config = dict(
    vocab_size=24683,
    init_std_up=0.0186,
    init_std_down=0.00318,
    schedule='wsd',
    decay_fraction=1.0,
    seq_len=1024,
)
Each number is 128 + 24 x the weight over its row's rms, rounded and kept within 0 to 255. Layers, rows and columns count from 0. Numbers have three digits each. The size before them is the row's rms in percent of the matrix's.

# layer 9 attention query, 384x384, rms 0.0472, rows 134-191, columns 128-191
099:149099131189145162127121091124118152072158103099138138115112174143091072109113115110105103128112095141123134109117159107116159147145090068135104134118133109127101125141103114142089110134137092
088:119114130151121142080125162108153106096164133128115138085140170124150109164127144166143121147182121146162140130123119177142130122153165140134108128136148177164082114138105158096143111145118106
103:120122169141077139149166136146136160129141158158137139108158058125138144152102105115132104109129123126110159138114144136152112139089110171165135127135133130117146108083159140136128136129104132
097:122114119137139120127132145123108141159099145216124101123141149134102119148178141140096139169099132136136111156149145176141185109122105103129112142097099152150126097134151096140152140110115161
095:130116129123126109135108172114112090127132149151136121146120152109118173103119132150171136105095139170135118141143093084134118158109126143165148143122123119063172117137121120126148125143086165
103:106107141129135154124110157168150100140093158150115128174115140114123123138158148104146131121137122161106151112150128100116120137084151108097131138127132110143147125093140118085129127145176142
094:137148116104121137153124108119099144090146131127106117129125123121114141126186145120099146121104137095134152108151132132160122139137126107116130116106100148173126118151142122074106172111164123
105:115131145071101151094149132144166114157101120131135163139162084139150166142116136097149113114113098121101153113119165118147095126140137132149122177120155150109118145156171144101096119125134109
093:107123097165118159152129105112085135136178122117146114101096132130126157115111133119150139126124108168147137137114137140115147140203172101129118125146076103138173110122124145107133117166122164
101:105162197111126128118127161140146125127117131122163143103167137123135135126149118115108113109135193175099149162086149108142128129130159130176111142158141130146177092150132122125112101134111131
110:165107085108115122107086138127120135132148114125120083123094148096128154168074135124157156157132135163123119124135127127068109130178128120112117152056128105138106084099095123116138152107131134
100:138195104106114121154122109108127117123126127168103135171120118155106114146160135137128156116161124140092114130163134117149121125091069132155151128119144057133137151174135097121167096127112111
093:147074160149141118120114092140130147140139117154117079100161136145096142142142153128148123132109124207152112133091075126106141091103095134129059157102129126125080105108093133116141166179122176
100:135084116146137111127139197133128138087176174090093095120147148147132131143144132131133117142149161148125133117134079143116125109080178152118125125113160161159154125129083142122157151125082146
101:143156160122116118069126116138133139124098154116134129084128148125120113120119161148141160128119159089092146143135132111129122168128163126192102126152128150136149113126169127138142070123148146
097:095136136107133124121075087120156121161130109108143123140136166124122149106168083119154145106108105172123121153180194131132109126114172122133114114154131161133092131147113071162108110137095116
092:113144175118087156129156143130111153142147144132119111155138061148077152129116126173121135148143151148119129107090139126106118136129122141140078128095123064135140134130161093121124132094154129
106:125168078097078159178146150129112157165167133126094094130130136119105132133120104126115132153114182088131143134149126120126133121146106134158104165072125124127113073095117132115134123097162111
097:178107139177157148141101117162120167133091098135113102112126141147137111106072127146196123110135162142121106103117140120108106146123127115119159134163123171114140147123129152127168158129134137
106:136094150098128075151095122145103130166123159117122114112169094124108144130121080169127125103137132183136083133122129098127132140101162143142105138138129146135149140116115113127122116156153167
103:170104118149136140131127171131101143154119136108123129130086120158121110154137064161100142134105103126160092142101084125157177103144185154144140092142117174098146119134125147133163125160118166
099:125143131142091164168152107129118094163165135129128132132129109164164087101101111125124140142115084120125140105115171115108098136124111102126106122138159090106119114132115122142130123123173067
094:131134107144121121135094114143181097133126090134107107117093109114116124137071131135113131111123128127168130123110143147107114103115154089121164124108143125161141168129117204149135093096159102
094:108153112105139141053127123115144145137115111095163113142115167113143126132145123123153174167140103122150151106084138090126134083112122127124110111140111144143128104104160110135093134115161131
110:125126095078100147141150139105141104186140136163102152137127161141084130133152085133115152145064087110111148162121139113170138119097114139122129161078086063144090118162120093142142049129097154
098:110141142142130147124122142152123090173136144118129116153116118081147163135152128113102136113123118193130141139143096122097150115185146138137140139119103085148174076099115129108156123128139131
100:138150116139133152154137057120134124124112140113121165127132153151116109112134106150136086121132096088159128134136136120150148105109139128131119124101142166128130172117119118200126133152098108
095:139174151123160132155135171171159112099116093139115155114128114117145088143068109117163119155152160111111114100117095106146170117123075108151134168103113103131101148142129131148139078112075091
098:176116121164133155113149149125100113124115134126150094135152143158142088137100118154121051157121161115164074139073059150153172111139112142114151144149112119105155131154077156108144171141171169
110:119096113132141119116124115138172137129084115151113131114169103102106136146139119125086131125112133149129163150162112137129154152157089149124161134109113130177064153124155112080108107128133148
101:129120165123103128097130148102122133136096102087107157156144099086087151108116127146119157134157101155077104170074139109103105145153107113134142149091102099133157124165150098148152076164091155
107:123162147122127157155141093144125080132139102131065143152132095141108119106058145155101142143118099114140124109118133117135144126161106121157138148117144119130109164134165128109129122152114067
101:096081145149084154129133136146143103136172158142110092121182106139129093151152137142105106179109138126156109130119167134107075112151134154126113173125131110122111090144143125121129119078165113
104:152100141149135183143087199137141077139153117149126132160112146092125137120117158126170101139101122141157098100090107126139106149105148097131115128144114097101124153139151168131131118068116145
097:148123121131146152093088099155135108144145120136121179112138122107147128088092111133134118119110122145135095155178124105077115127152143129117136138140140171133122153142042150125101190152126145
101:122145157109113145108107112153168059152124063149160153169136137122132115116074104129181109145107124119137109126121145128104102128134097110147147197106139102123123153149151116135153133116124120
100:108107152129173143116131088113134126134106107154147162127094120137141135135169146131177136134154115101118158145095156127182088125152121110126109101100105097134126127110161131180162106147084118
101:089106180112100139115151098170139109163158113099138072104148128108103185137082152182169180124081102092111110157111114135117118159129138181137106123090118148110107145080126121139135103162103155
098:103122162097121083133139155137141126161125102146135095109148132046114201132110153126104137123103127159136130131125121111143109089101117140166131143100115116158127130120153134130139137140097147
095:136114088118136151097128209149114073128139125155101108102115178121130130139110141084164113117150096168141119112098094135115145110148120083117141168129140124121099085130090130103139144125109137
097:130156139110097111137075128145110144137132094122166120125132083091145140106141131137085102131079125115131054131134161129126127132135129129134096157127104151131084139112148162110095112127138137
106:069099133116109159143145145154144095143157165123153114178171146149154096112160122140129141091130140140132144130134142083122103111142127130159135118135128140102125159123087163100096166111120139
103:103124150137113129110089166103118174131173125112158175177156149151085131102127157132109115117109131147131120128119174133145143135148143109142139143134080123136151079115143130132119123122143108
091:125132130089157105148127117115147093142137125108140167127118118127066089124133143127127174112161103107130111125137144118129135130120125110115149114117110098141102133119113090161122095108140177
105:122151117114132107128124114136126117134121146131151156138125157112131147130131123087112147102102078109107182127099137133155095141137129107133148105099143131152125140123145129155095111116101129
098:140117149113178141103127112111159070092107135135138135134143160115110135140134164118138127101140106148119120133117162137145101144146104089151153122172147102092155128151123142147082167113124114
094:160134087084140132167111122105120090127156148165130106077116140158058125110117121164148139062108075132147151138113180118141145080107149110113110162108134108117156111130106135116146103118128126
098:145144078143130146114160134125114097117131129109132117117097140114120114106160163111151161126090113087179106137139088135161143125126126134088096100170137137149082137125136127108117139149124216
104:133166132138134101117092064103119144151093104104074099072134098126116134102141131123110115150136139118130095085135121152097126129119153139135105114156132132165100125138137134151155110168141105
091:098131152135152092096077129149122129148063136153105098111120111076122108138128128095137130143153131154142107173121112121109086112091116128171128146142153139119139132126148122104102109135100181
106:136086162133132158134160112125112127119151114116165144100136103123094130114172134155112086133117120116156126129127135103130190061142085162120118088101153151151136116106101106156126131132106133
090:130133137133126157106145138116136053180126099121100101181130120098107111135119157086105131152111131179161084154109119161127135130150145132128146145145111082134139131096135129124120108083149161
113:113120198176119110121102126122116143139146134133155086151134085108116103118100071124155120081120117212137110130093089094126104140124138149142113159136146105123147134072112127127152147160110129
103:109091158128154124135168159128095133124130128126151132124126141155149137155133159141133107108138144108140148135166136092136156115182156125154125101111110127129123111125120108097090157101165136
097:110134175102151151106154099142130138148122141115118126132107131128148122121122115121144141131122114138116157126078110088134130089134101107109095109112154157148112108084134142145117144115168117
098:134126118116150090132133131151139177155117133159140109086160118112108128126143102119120112093118126107148100125140161139155134122131099127125098097113134101154191098166172123131132105125147171
101:123167164077101147108178152100127114145131130146146172117147094159127150120160104126122156163132133116098122189147096148100126133120087180125099149135112099140124104135147141102122103151177161
106:131149050153115147145129089145130124133139112124111114054109127132133109112097138111160149168116114073154150155156106157106129126133107139096106105114159120133136152123138112169190116134079124
# layer 9 attention key, 384x384, rms 0.0469, rows 134-191, columns 128-191
100:152119150155149138145080089155108128096121129144129108170104142121124137161106100115107119114124120167131140104139138109120168146174102082147105115108148162127094117145126084151087127139115134
079:135154105119110149079140127089168079103190132097126098094138145090116103165111135139159117110120148124129103177112123184136148128160141111155142149120128165143107115169115167112135133119134109
103:110105114127094150152163072145093185153136177145124121118126065136135160131116131078140099121131114124137125125118094091126133074141116139152129098149145151094153105076172124131122155123130142
102:133141176159153135131111128183134124151132153201149110109149145117126123110149115103101205131150086106124106131111155127120164095134122106101128133091137134122160129106160136136143115149084144
093:137166101112113116125136114132131104132129139111115143099164089104123206100113113161111146135118136173126101146127136130126137132074092150122104147120137111144139110112145138114129083096128120
102:117133156145141132117110131146190120123119101108152122138121139149106106150124148131112152119111114138134108117110130125136138122099154108144137067107136099132134125112173160119160144124137107
098:095135116156122121149116109144134172123158137102142147087082173121103111123133125090084107111125121132128122076095151127134121136107138098140125120127095170130141146127110146121152126146122161
107:113116133093109129122161130135092117117077130132125141152150083136096121155131145152151153121102160117149169112102102092152079103129109149127142151156122121083099115138146097086119150112115125
093:103157106097156134115098125094095153094148107112129137101079175172148124113112145099116117143131153153123123167119119107102121120139157127132074144157103150150210108076128142132135112151098136
101:116157161141141108098130101077126138179101142131086123136126127156104178114146102094084109121100149166072091187107123156139109131108138155139090139098108082112147137149181143108121102124143115
104:138111156110142111104099129124174142143170093120126102107101130114100117154141140104147115146146096146128101144109142106099156124122097102122133111118120148128120097169080145111131127135147137
097:145161161162130135109125148140161100161124122108121123147092114126119099132127101128122148125120125167130108080079128175136120159119111118145176099109127111113102161163144141106160127090148118
090:125064162138136137114125161143102128108151141108106105119156113149182065119145162082123113137094109147170132135128126086095125107130115145155149116154125169092127106142083118147106143164136141
104:109102096111120145127145127112175153115178146128095091109145148101125150160116138159134117100144140151100115143146110188105148098086167148077136135103172127145094101181137161159134127123149143
100:133179159127121136107142124110154125131128104118134110109135143096134162135126149159117154119121142091113107156147105126124092155112125105167070165133143117161139113099124162111166125122117183
091:102126136144118101083104081155186151145167078107118115136120161121114081125102139117131117109122104122092111163134159188161105128075161134100088146125104112170095144142158133164090113108104140
085:118151197128139124140115141127110143143085167145143127119071095128106150149152116152102176115139100103162123099125121068114107114105135133092104107128136128109113108113103072140131130130137133
104:095142091099104120193117177150169179145153157135098122117108133118064118125145093081172114094158158090145160138129116110174154079105132154125114174118140164142116107140117151105149122130159157
101:169132138139168161122160108123076158121085132089140113133162177114159109133138127118134102139125153119100115144145151101091108130121116130130130103184109124107142125150067137122170163108121124
101:154123123123114086086137139106152129166135125089126106113184138131138131148143129144107117108179136161131114120144080128103117101092171145147107109151125146122142127133084147176122165125132148
097:202154098154136167167189141138079126131133138131095103077163119119141177164086125193133170141061157171127111113117090156131085097150138149179145095115122091121137115116103144131117146109150086
098:109121132135091159151104141153139100120135133115141097155121101128120099135150157115175097129150122130147131128122103135127147131160142090198125124156154160155141137143081124146106159144172133
090:179127162133148115147122121125119097165099127137150158125111124090114159165106135163120128108120126133151164131153171140155119133125161119105140101121141137156130093138146118129114101074171116
085:108151126132101130064121114109149131133151110089125085135122131094131109146120120137153157140119102145141123148091132138133131117090113111127133077143108097137132141139135127128096128135112134
105:123123123106134143175125194161108096129108150175120122132153117117110170138160093110130164125115108139144145135124118107134135113140125152142145161114128136151102101102144091147141091097122114
100:131141150139149114115102134092165148174126100129127101118095121128104147134161130093126150114091126164133122153089126128108146147123153112112133114145118109160143104122166161094152093126149136
101:152124102097118115171159101169059121109129171152108143148173091160146133114119114121153107163119108108138171100162097107135129130150117128145104134135117111125141143103080076163088155115097113
102:139137130076131129155134142163124127112093173167100151120153079108098142149096090145158077118160156135110128120150099142128159115183056133150105171117121144138113142131136113154153095102096118
094:159103101135123159121114142124096081130118146138116164131150111170173098157107122128125117163139152140153116120147091159125143124131166119117159151132128167094143151125109128145146154136144094
095:109109147081144125109147114122139152107080121138138123097185113116133144138122111140109144128099131155137162129124142093143144137139120126124136124137130164139100134096129109103131117116105120
097:117123146082143126089158138124113140152105086129137145141126101121101152119152087116137121151157128158109134102091148068078104119188096143139141139131117146127156096145126104140144150119102133
100:147149128163120132134145171167120112139117128146145112144116093153113112102065160118143133103102109119131183066143099160108089146169140110154090107146105131145130133128137144124126121084123115
102:061102150102120139149116158155155125160124136122147120086155107165113108113159123112140076152135128101133134119116145118156083101101130128127092161108133141100134086121112136122133099098171097
102:131157107095161149142132176128148090126161141120137134126153132156134149151088161158124100146120121134140133149114111193132103136103096100147119068120110087136134112133155152164133089060087123
094:157112098146148164101117113110148108181162091109130183135147144098123085105121149132134152163131125147119145134163117115118104140123153104134177134104110138132122147155085173130106142129156137
090:158145132111106138089124139193164071136148108126121163126160156120145093119112142086165092117133100090129120163119159134115106112136103135136134148146103164156148154163098125133130139107122119
104:128097153112147125088142115147097096083112111137136109148114121142147131112121129123155112158108118137141117135073140104157103148153065124166157110143101118106149116082136145132127131148096126
098:090110151113123116112159137148085101147128111073125130091130100156161145137126158144151164145085155106136142148127119072121105112111084181134088114145094172111133085106119126133139115154111125
105:076114146137113084137146109120100129152150103127126110139131108106117163114125139098103136129119124137112135129143164123094110109074139167072100152141134117126143107126180179127150108157064157
088:142125120122126148072094174122191113120184123131091080095107105137103144159114131102146106133121128178130140208094123174111136138144122099140138128097142141170115109187150178103111094099093107
084:120141098131101088111150120159161111134171113128112148151083126116112095126147172087128071117140126072167086125129129110140154108106117136159126132128088149146083143145122182113098160127125130
097:092087104156087125129146142137146128160141128132111126166113142143118107117126108128145146102121148095119155116118135128149138151102153078132107138122110178100116156126136167124125120134131164
098:157152135134083124088093128118160147168162114098142130124107120138100110103121120131113129127131123151128092129044121141139144137132155112149159129127105135150135117124147150173068150125138134
094:169084121118123089107131154162129106126163102108131115141136118110094136114114141131125125114123076146142110100151135147148129123182150120143123125127118139135143151111103104124113156097149130
093:130120103116148114148133095155087123106119141121133120111163162116124168137098132151111131120094103092100150110122144133118113157201155092128124158154145105135135119064128081145130107086144110
088:127116157124130130111084108127111099135079085145135194163153161145102135129097097114114131135147065139103162141125156139144092161126133119092080140135140110100141144122129124103120121138125121
090:151142090135116132104150141131120098106155129132108078110137140118058159121157146122131127089157094156117126121147150170135127096124138119158095117156162084153153113161106116128128131081126102
081:151103087136098172115141136119161115155165132072102065116140117099135124171168166159132149147102148139147103133141080186123111142128121121155136074169109137171108113118121151112097147094104104
100:120117121155160097144098131097160134155118120089105144122090122112126082110146148081128052142118151131125115096164126165102133144148156143126139122124137156142123089191093134104136161144108130
086:107131116109115113066136096143182109150145096132112101128157103092158088091155133095132114157144115146149090171097155121118119105115140139187149095141142077161123124151126162112128120115118124
095:126124126128089141069174127087103101118136145127111076105142094120107166181130146154145108137129130140165078138113089120146150114126098137131129123108106147122125143117064148163081123144116149
085:127137159131175129161101145150145092130093092141135151144122128145141117132113153103128177141087093136125148116154130135138093112136135141080153102081099124107147112131160097128143085099134088
112:140143100133102105106139080131122182158148159109139122143141125127110102103125108130148099067123099140125132098113090141138142125102120143131105152149143130114171155057137116107181139130144157
095:133154130125091138095147149107111133164128101136134077097131137117105168186115164144171134123145129117122104108137132165177116127119152097163070151116086152138140125097103173108099130156120131
095:091104127111099110103132141140133138145110090152109085160109097142119127144133113118160113117116132118146114139119108088146127129115122123156113110103128133176120114133095129139107161143154133
093:156141122130128083117158125137133147180139100149110063096151147154133161134131125090108089137158098150150089092103152130113112132134092123159093077119128117143175110158121130116129139118115131
104:162149146121099161122160174089129136178128144141110128129126110129083142150210150127148145145130155122122104115108085128103133103117117171114114122141128145100108094161135144092110116141155132
102:088110113112140161157107093147128118092122129142102141105115078103138142147159150164131138149136103091143157172182112084120158139145089143096085147129172118145138126106111108163159100154095143
# layer 9 attention value, 384x384, rms 0.0395, rows 128-176, columns 128-191
096:084091091123117189130131117124162153123154126108106133109114134137122157152112120107120090133120118150120104104147113183152121110124126140148130138130112099177096142141162143111169143159115094
096:134145111127138132135129121155115142137085178158169158119099143131123109150126202141173159102115129162147123138122141143139146107113118150152132133108111106131171146147089142088155095139144138
096:105104146096080135131147108148137145081142088126092127134078146131130107154131097124137104152158130135129180107121088107117111117153172136119124138126144145119128124101080111127151116164099135
096:140092152097109172149149150145126109136123121107142152134136133109129132145150131114137144073096172133134120113075140144135114132144148137131123142174121128139163135127119106171174144112124166
095:135134131115099109103133129139131089136118104123129161122159090139132154129133164122137120171134085096121116112147129101163139063126118134128149078114098118125084180139136111126117124160150181
099:140136158106115117156088101085126123132108119135111087150124122156114115110136097106128163116126108128143154128170134110149124099126072108160132146158104122151113110122160133148142111123104096
097:167122121128126057104149210166129086161138136142145109148138140159135131090164185150157127083117122142150117164108120151093105138149141076131149112122091145112147132126110101160132123136122114
104:109131128153092185152098132120121086099135128077181154095146157055134178110110123115112130125136081102150117130132139122107110154154128125120137120123110113141170114182133144156091141111131120
101:142099091117132121134113119103103096138141121101137151078101142124149115116127157100111150143104116139126194129134144135139151161092137136134127115119140096160107102087100191090135136129129124
088:129149094132155133108084100118137125142143156091125116100173130115110092103097109098111113128141152128185126132138085118101105146143110068136168145139106113119140133116114185117164148116151140
098:142125140123125115133109145130116118146115163141126157154113144100151119087156113131177133107127147147138110142121104124142133108116079108129147147183168160160131149126124129154117122117097096
101:093104169151067158119145098161103138117114156109116113121128148127094135177100148134156129125127145076151125115115130142114094157131116103120119118130130112194141102168156118136134159136101093
091:100150120167097129140138096111104106119125084112130139113119151142150162163100135119143142124142145110099157166110074139117058148149157133150174113146123137160152147105081150163155195088101139
092:091159120116124147166155083106148132172151172109141124128113147123131162109170120123129129118144142112177103111121148125119125101092100143108100167120116107175173133139142129137119172189164155
091:122114093171163089136136140134123144158100160110143113152128109132196106115070137146142111117076148176112125128124126161158150106099159127101133172153114121109155138118121125124107168134125157
095:172159132152144157152130130149109168123102107144092118118129125111134109166120120104116130097141120154118131125123118126160135133117148098110112135129142137105098162099098132137157101163136141
103:110124090102111151130168151148150125139126119153115100153148159166115133119139115142137124143136142099128109126139141129093139113151129110124109074091170125110092139113142138073156112151165155
092:151128084147169107167153143117131115089159136117138128118129177118080118169154161121132115141140111158139119139152098115122121159176158087133129156142142129119103111109102158158130102104111084
100:120138092116133141103123084129148116113148138097149197145135137117132146118117184119146076127106137142135105112127132096175137133131133115134158127139148116156144148105132161160081123106145127
100:139139059171084098143124104118118133101174160131125133135141122153118107114165119112132163119146119117136155133086190148161111133105136106073117163126137157132128125103196125109175175142096141
094:114131144115098127181180082096144117144099096140157144159117110121106147128123089133151131106062103138112131156106121122099088162126145112108111141136135152137125114126143116131148091170135085
096:156117147111115152135164137138172129112089100134115110110114145139128125103103092125150151127173148110128122134082145143096121110125149154153127157071122141144133131099136104067129131113172176
093:097128151172113140085140144109154165115121117128130142131100112140085138151099092134116122138119166107176101123135142151157128113108117142146109114107110110108153162124150103087143136157168136
098:161157151155131179112121135126149148108123150124124156120159149097141127090157158148127092124111128120137176130112145159131134129142142139122127129140142146116117096134142109165127118134125132
092:118106130150156142146135117095107159146138132176192146109132167154147150093140126097127143077123127157149086110096149114126137131105120114124159172142131130110130177136161143134110185155130154
097:158154155122114100110094081101120098124130173164097107134119125160130150116093197108149140126164132117133096133142095143142107139150165116115140117125112144129097106132149102165114178092138154
100:130101083149093107111144104135127108122136124164124094136115154175098137143095131151125116131148134146137142130159140133154159097153092158116147118122094084111131110162144133126111141165137125
096:174105117124078098086190136118141124130131099141124102162143104145127135105116151094095121104155108146128127149155132143131092103160120118138136137095049116144151129133149103109104172151134165
095:107136150148140142136148133114106120162143098093080124134144132120166124162140108143086166182129117118130205136122115129137165130144128139143123130102160085108117113158121133122075092095126121
096:163138098094098136126136150121148122136126142145138146105137099107149136121172102122162164182119110079121148169096063139132124144115127121115133164092089139151164099179148114105117127092087120
098:143105154100091126151097122079126088151118099114130132155091099113125144167127099129142143141121154107148135131112098142128100092120133154124115161119095138170161122199137133125118132125124131
098:151101145118130160108107139113172102145154141140115113144136110141126159099154154093115156158131160105114109120096128179162124138112114138069155140110081131136127082120139131101103143133149134
106:164147089150117114134107140115157152132102119098167168148134104079122119122121142157103135107130161117094124145099153098107121098101163146109141138133107109087109127105127104083128130141115119
095:159117131078138125153107080145086139163139143101167116109116148120126127123139167142180128093168160143102122168149102166115112112145134118121143110129099140131154130126135136107116105202126137
097:098104132132100122116144157106136132148120124086104155110125134106109149167124128147124090119162123138148138188130120154106156078169139140152188145088148164124128122151066118152153113121091123
095:092130133199119146099163136115107155094161134070128118173092114114140124123093125164153093113137148090162128118150132137129135095147152156155100102108122100156138114112179122100142116140152165
092:129118122114111093117135143088166137094111126106106111138132134118107142116156113145099085126170139149113185122148109120160145122127149122143137121122091095107143166096162117108167121133140157
094:141128102111132093118116164113119153116113107089148135133165122122149108150139130102100123077144149107137123138180187136082134114124120111130140143175146121115121157099140125157087122140101176
098:118110129135111100077119183151106102110139121153167119124102157131159155116105168160110141129177134109074121142132077148172146097129077101137104110134122130149101169148104108131124088127106112
092:119118154169141151146096150137108110114111147162121113102107132132124145128095135133136153123134108107146159153140141126123176052124122164146126124096134097135133134192158142169147145163091110
095:127169115145178127085156157158125121134118106161106115118138094109111135139135164143158151141145097127120141189158123143160132108110100092072123111130086120132149134171142093128108076143147114
100:148149122109121157125128176150123113101125110146123117139102121121144145175143089107129133131137107160079125097140127121114099165123155161122113167133140087134151142131168150119140144135133167
097:124116106082141106167161112140118138136149087110110180161137127173152110117135124118136096096143135111101102110127132076133134071135154067109138124154155166128159061124151126156177079093132148
102:148147160122086141154161144148121129084114124105136165158147146114122105128115160149122083146128138119090167107112103126143157118131171103157122091145118132182106203165122137187133082129110156
096:129130150113146166147099114118112105155102170149108145124163121100139100126124113123152164109080127093113101142097174128138144170115125134131115099127146113106157100165126129142152107147133132
100:130123187105153122098174130131129111115135158103158143137135123166127132105181120099114162117133118155114126107150088142122133133135135140130158172128159147166122163161133126123121147185119182
095:149139123161090156094145144170141071134163079135095112132127146142166143144127139148128139131128167128154145139122146124124100120124164132110109177151098120076125128137122146168128101177153143
097:112134104128114119122120172142141082152121093155140114096095160079153144115135117121106114177134073129161110145109129114131108121103118147159164137136135114155112126163165125088137182134114110
092:163139123111074125126171111115158117105109124115156109154171168108154147103115151126145099160116132147143132122162191136123114130167118124140116094112142138116098107135125131128153121106131109
# layer 9 attention output (transposed), 384x384, rms 0.0343, rows 128-176, columns 128-191
097:127182206157142091135112139120107102134106150121152137171146128132111101107094098153112148091117139118098153158075116092108136124160125130096118100143172138109153105091118135137111112088127126
098:120095128125140138103111128113140120134159088116086139120151094141148121139140095110148088155151131110132151116150120109145069165159121123100090136153152141112112161122136086157111146103122101
094:114139104151143119146139139123140121137117148166155116118200118152107139132152132142105143117132139118122063148119165124116142118118118158137123122147126101181090125158156159131085128120132124
098:145166105149136095130106138109139149125109154142116090108106097133135149107129116107106105180143083137117123136188120130124136139098107142121144149121152131151119121135117174087084103112131068
101:145121135135157148109123141125121164099138167127100098110097137140097118106150125122150142104096158158112125113091116165114117144116147145117074163143153130160178077108132152129178149119137054
089:129100072147110121096144142129140141110120142132124131120146128079128133161123172153158109134153103120123114129128128155108142167133157127100138115078110149121120132125100157155114142151112169
095:114143153103131165146079045097166141105118127094100180098121123063162100122086067118115126158142157127102134094150107108147135164135122180126110149162162103136110126124150144100143121152160169
103:131103152110143072135134130114138168148116120156074119173125118159122104133136135123122112113122178142139129140108127145145140090093111119144129135150131142138068156107086121102173112162137133
103:129153148141154106095159123173135156101104121129105120138177146160110116156109100145099161127143195107134087149128124111133141103153149125147122119147152136091178120176136091184092160116115132
093:126112165104090117135174137113119131139110092135108123139091131117135155140173122161136139123102134137051118117148156130168141128114127138136103116148135163102109089095151098104088130111090147
104:110151119151151145116120131150138119124157122117108098114116127149103166152096132109111121125128131105119155113134161111115114165166185141109118134091085077098117124136128127097132143142170131
098:115129082128167108092113135111140104143145113146167108116143145128172145091100111104116148147127138167096142125114153122132146090105122134132118138128135161070101171081112142099109110123139130
095:127099150107137143112127190134146147118179169130118126123144118129084106091144127140124114131135093145150091102132163107135167119090128110108090120119136139117116133157174130087108110143146125
094:160122146166133153099113150137129108109113110131130131163143096147111120129074153139132154136107118120116138136157111131153093155140142098130119116117128153076083142145131118119140109104099079
091:143131183118110152112159121169118101113148082181126118132135181082063126138154126113115156155142127083131130128155137108087110118161103126145118089087124159139112142155138109120132062113118117
096:073143109120132119124127103101147126112184112122169133124130161114109136106128146117154110163122153121159133146161124136122106156117110148127173153141098133162112108117146135107123113127109116
106:141129139178139119149098114125120136108137113082177157105111083133135109144126157134101143118130105139175174138088132123175091127122145145146139144157098100156173109165106123172142160104111122
095:130137165074100140118148107128129144127129148104090121126151086107156138085089079142113112118117133108086145119097125130151140081109074161138163122126122146129127150127141090088146141124152167
096:161118161143106150148135191101115115111115128157089107114140121139151126155144071141145150146145095105112172111126132187070116102134131127125111137155105167113118120108097109098157136133127128
099:124108180131150162142124135144185134125073093152146112129108094111144132164084118151127134119105146115122105096139094156156138130150132161144178102156118088109094130096102129142037098138175125
099:104097135158122141075116147125128129108139155129103123104158140115140089166120134137086127150158144127104117111113111130149115102110095139131099113135117119141138123132086167107119181082149140
096:130128097111128084111115134099076106159143105158132160144114140094129123135163143112134109117097107124149145147156102120161132125127129105159109097137141138128121129154145138168127139143107117
102:130122095105135151124115111075115075133128141148137121160155133114133122112107180147150132140131113122125120125117126114098123140155133121102134130130148134146130116118146179155134123130095135
100:126100109121104108107116152115126144131104129115119073138120102137153145127113112134128171118160131137153112146143133113128137169129108116130140093137100091144134154118131141112103153126132134
099:102133134122096146087110149127136137114131125098069115127154105094084110169129128129128104153119118099132147144147107132154132151158143150094094093142134109184100121112098130113165116104117134
096:144073071141112156196163132155117130144092073133139128127147095098119111111133086133111145142121131123130148133144147079103143126163136171140138142141157112132155152102119175105120095122120147
102:098165113126154131113097124106105177092153105108142160131124113095122115157116142112140137111126124111132124139122117094128061134100161100118123143083139151126142126114142110148111121090110122
093:085120098112146138167066126113086131134090150125099122113117165103131151148153094123170098167096155111106117131108132114133154128107175142109098124158162119121087116122129127118106083119115097
095:094135122118107117139100120137169122095135140164195122120124152154114127135139125135163076121155099132089052112126126114113102135124148103114128141136081165109111136126125115146182130191130115
095:101091115129120121132113136155125123109122133100120081136146192180124116123084166125114132100141121161120128129162166083139103128139168113158123110155134104089120143102115155123103140141153140
096:116154073147131126097187148167130159117148152161174127105156182138135143083127125133107129148139108141132120117124118129129110154125127150117145107125110131060099133089128150146178133143126150
094:127147124141121163147155119129087136106077156102139132122119142144155138147103097157116108107136089143125147092146118098086122115140152122162092108136165114137144160154071146166136126121141084
102:104095178103146147134160124107101111128153119142087096113108126156151137122137117115134097172104105145144119138127109166113120135151103099166141117115144139140161142159159151149122106112165166
099:096129140158104139103135144100152114089140088169091142160137146143118123142121133126070091138071104136139133116108118115116140134109126137116123169121130106160123108106143126136162127086159116
093:159151110114143123143115143150104129121135134174173097154132131129136130096149133133139138126103155131125115111101141108133111143115128125100090089190079143131125152121157133124157166145154132
096:179123120079156118138081143120151121151115117173116133098121149126108140125158113073075184123131116128099110159114131100124126155106136092108158131182129133088082126140087139127096123102120075
092:142154146128094135135109104163107107137110155125130134121132122139157124150115150139169155135092116117162082163136130141104104112116137139149167129119126164138101115155117137134070122148122114
094:138134170124110125153102110142141112152152173137120133101095139155152142088150114146132155144096111146116155161115087112154148125153135127106124090087122111139121135122154134110178141113144130
098:133130110132150184198126080108146135122105094097097114119163102136092124152137077098151127115132128137167121122096162121084095140160154159138154114089117090128124086119151161112156151132143112
101:124170091154119120096142096113117163145142101081146139163127090115096141092173141118130157122078176149094089120113143110136112158122138091135144099172086134143142145109121074082123098108162161
104:148082142117094137117082106138160165101135131126157127143144136137178142149133109130134100094112180154082116066093141101136152142131176137202124151094154125124109149082112178127151127110109111
100:127096140131108115181113099116154080141127149135111135111167142128137149070134160162133116127115143092156135109114104146183138093133091127123153080118138191114128105122086149153112092146105112
097:151125134136140121123084162103124120104117156149116081084126132110094133140112134143124109144074097157165139166118127160119126117143105186156120119146119085157083185138102114098101169142143109
100:072118091108137113095113109114140176149117157167127102112110132089146117140114115139150152150119093125165098155121146101110096128167093173106150181120127141100170074153121105062123161132139108
098:142130132164107112128153151131117134111175106108134122134094104142165147121136120090096116151190130154125127089147099122147111132140088130144164135144123140148145143072126102133104121111122127
097:151111109149121138154094120156123166130094165123159092121131128098182123143127101131178103160101105114147128181122153138108147143106114123120100100109098112098131083105130096117164117088108101
091:121151139094132105164153093097080139116111154104152121100129117088117108127125139121125117147098088135109115137114098136160150158155111104160189098127143173174116113103094121106163146130098134
100:154138141140124125141124094120097166121135119128091147124168104146095130113101141110140141095114153136125143078130117146155126128129139131107110123152135155086129109099106151120137099124116115
098:132128132114148128130139154142090133144159108155098143094072092164139130182118118136122157136117115150121123104085103124148138117112153146141112192100103106116163160116136117135118122153113153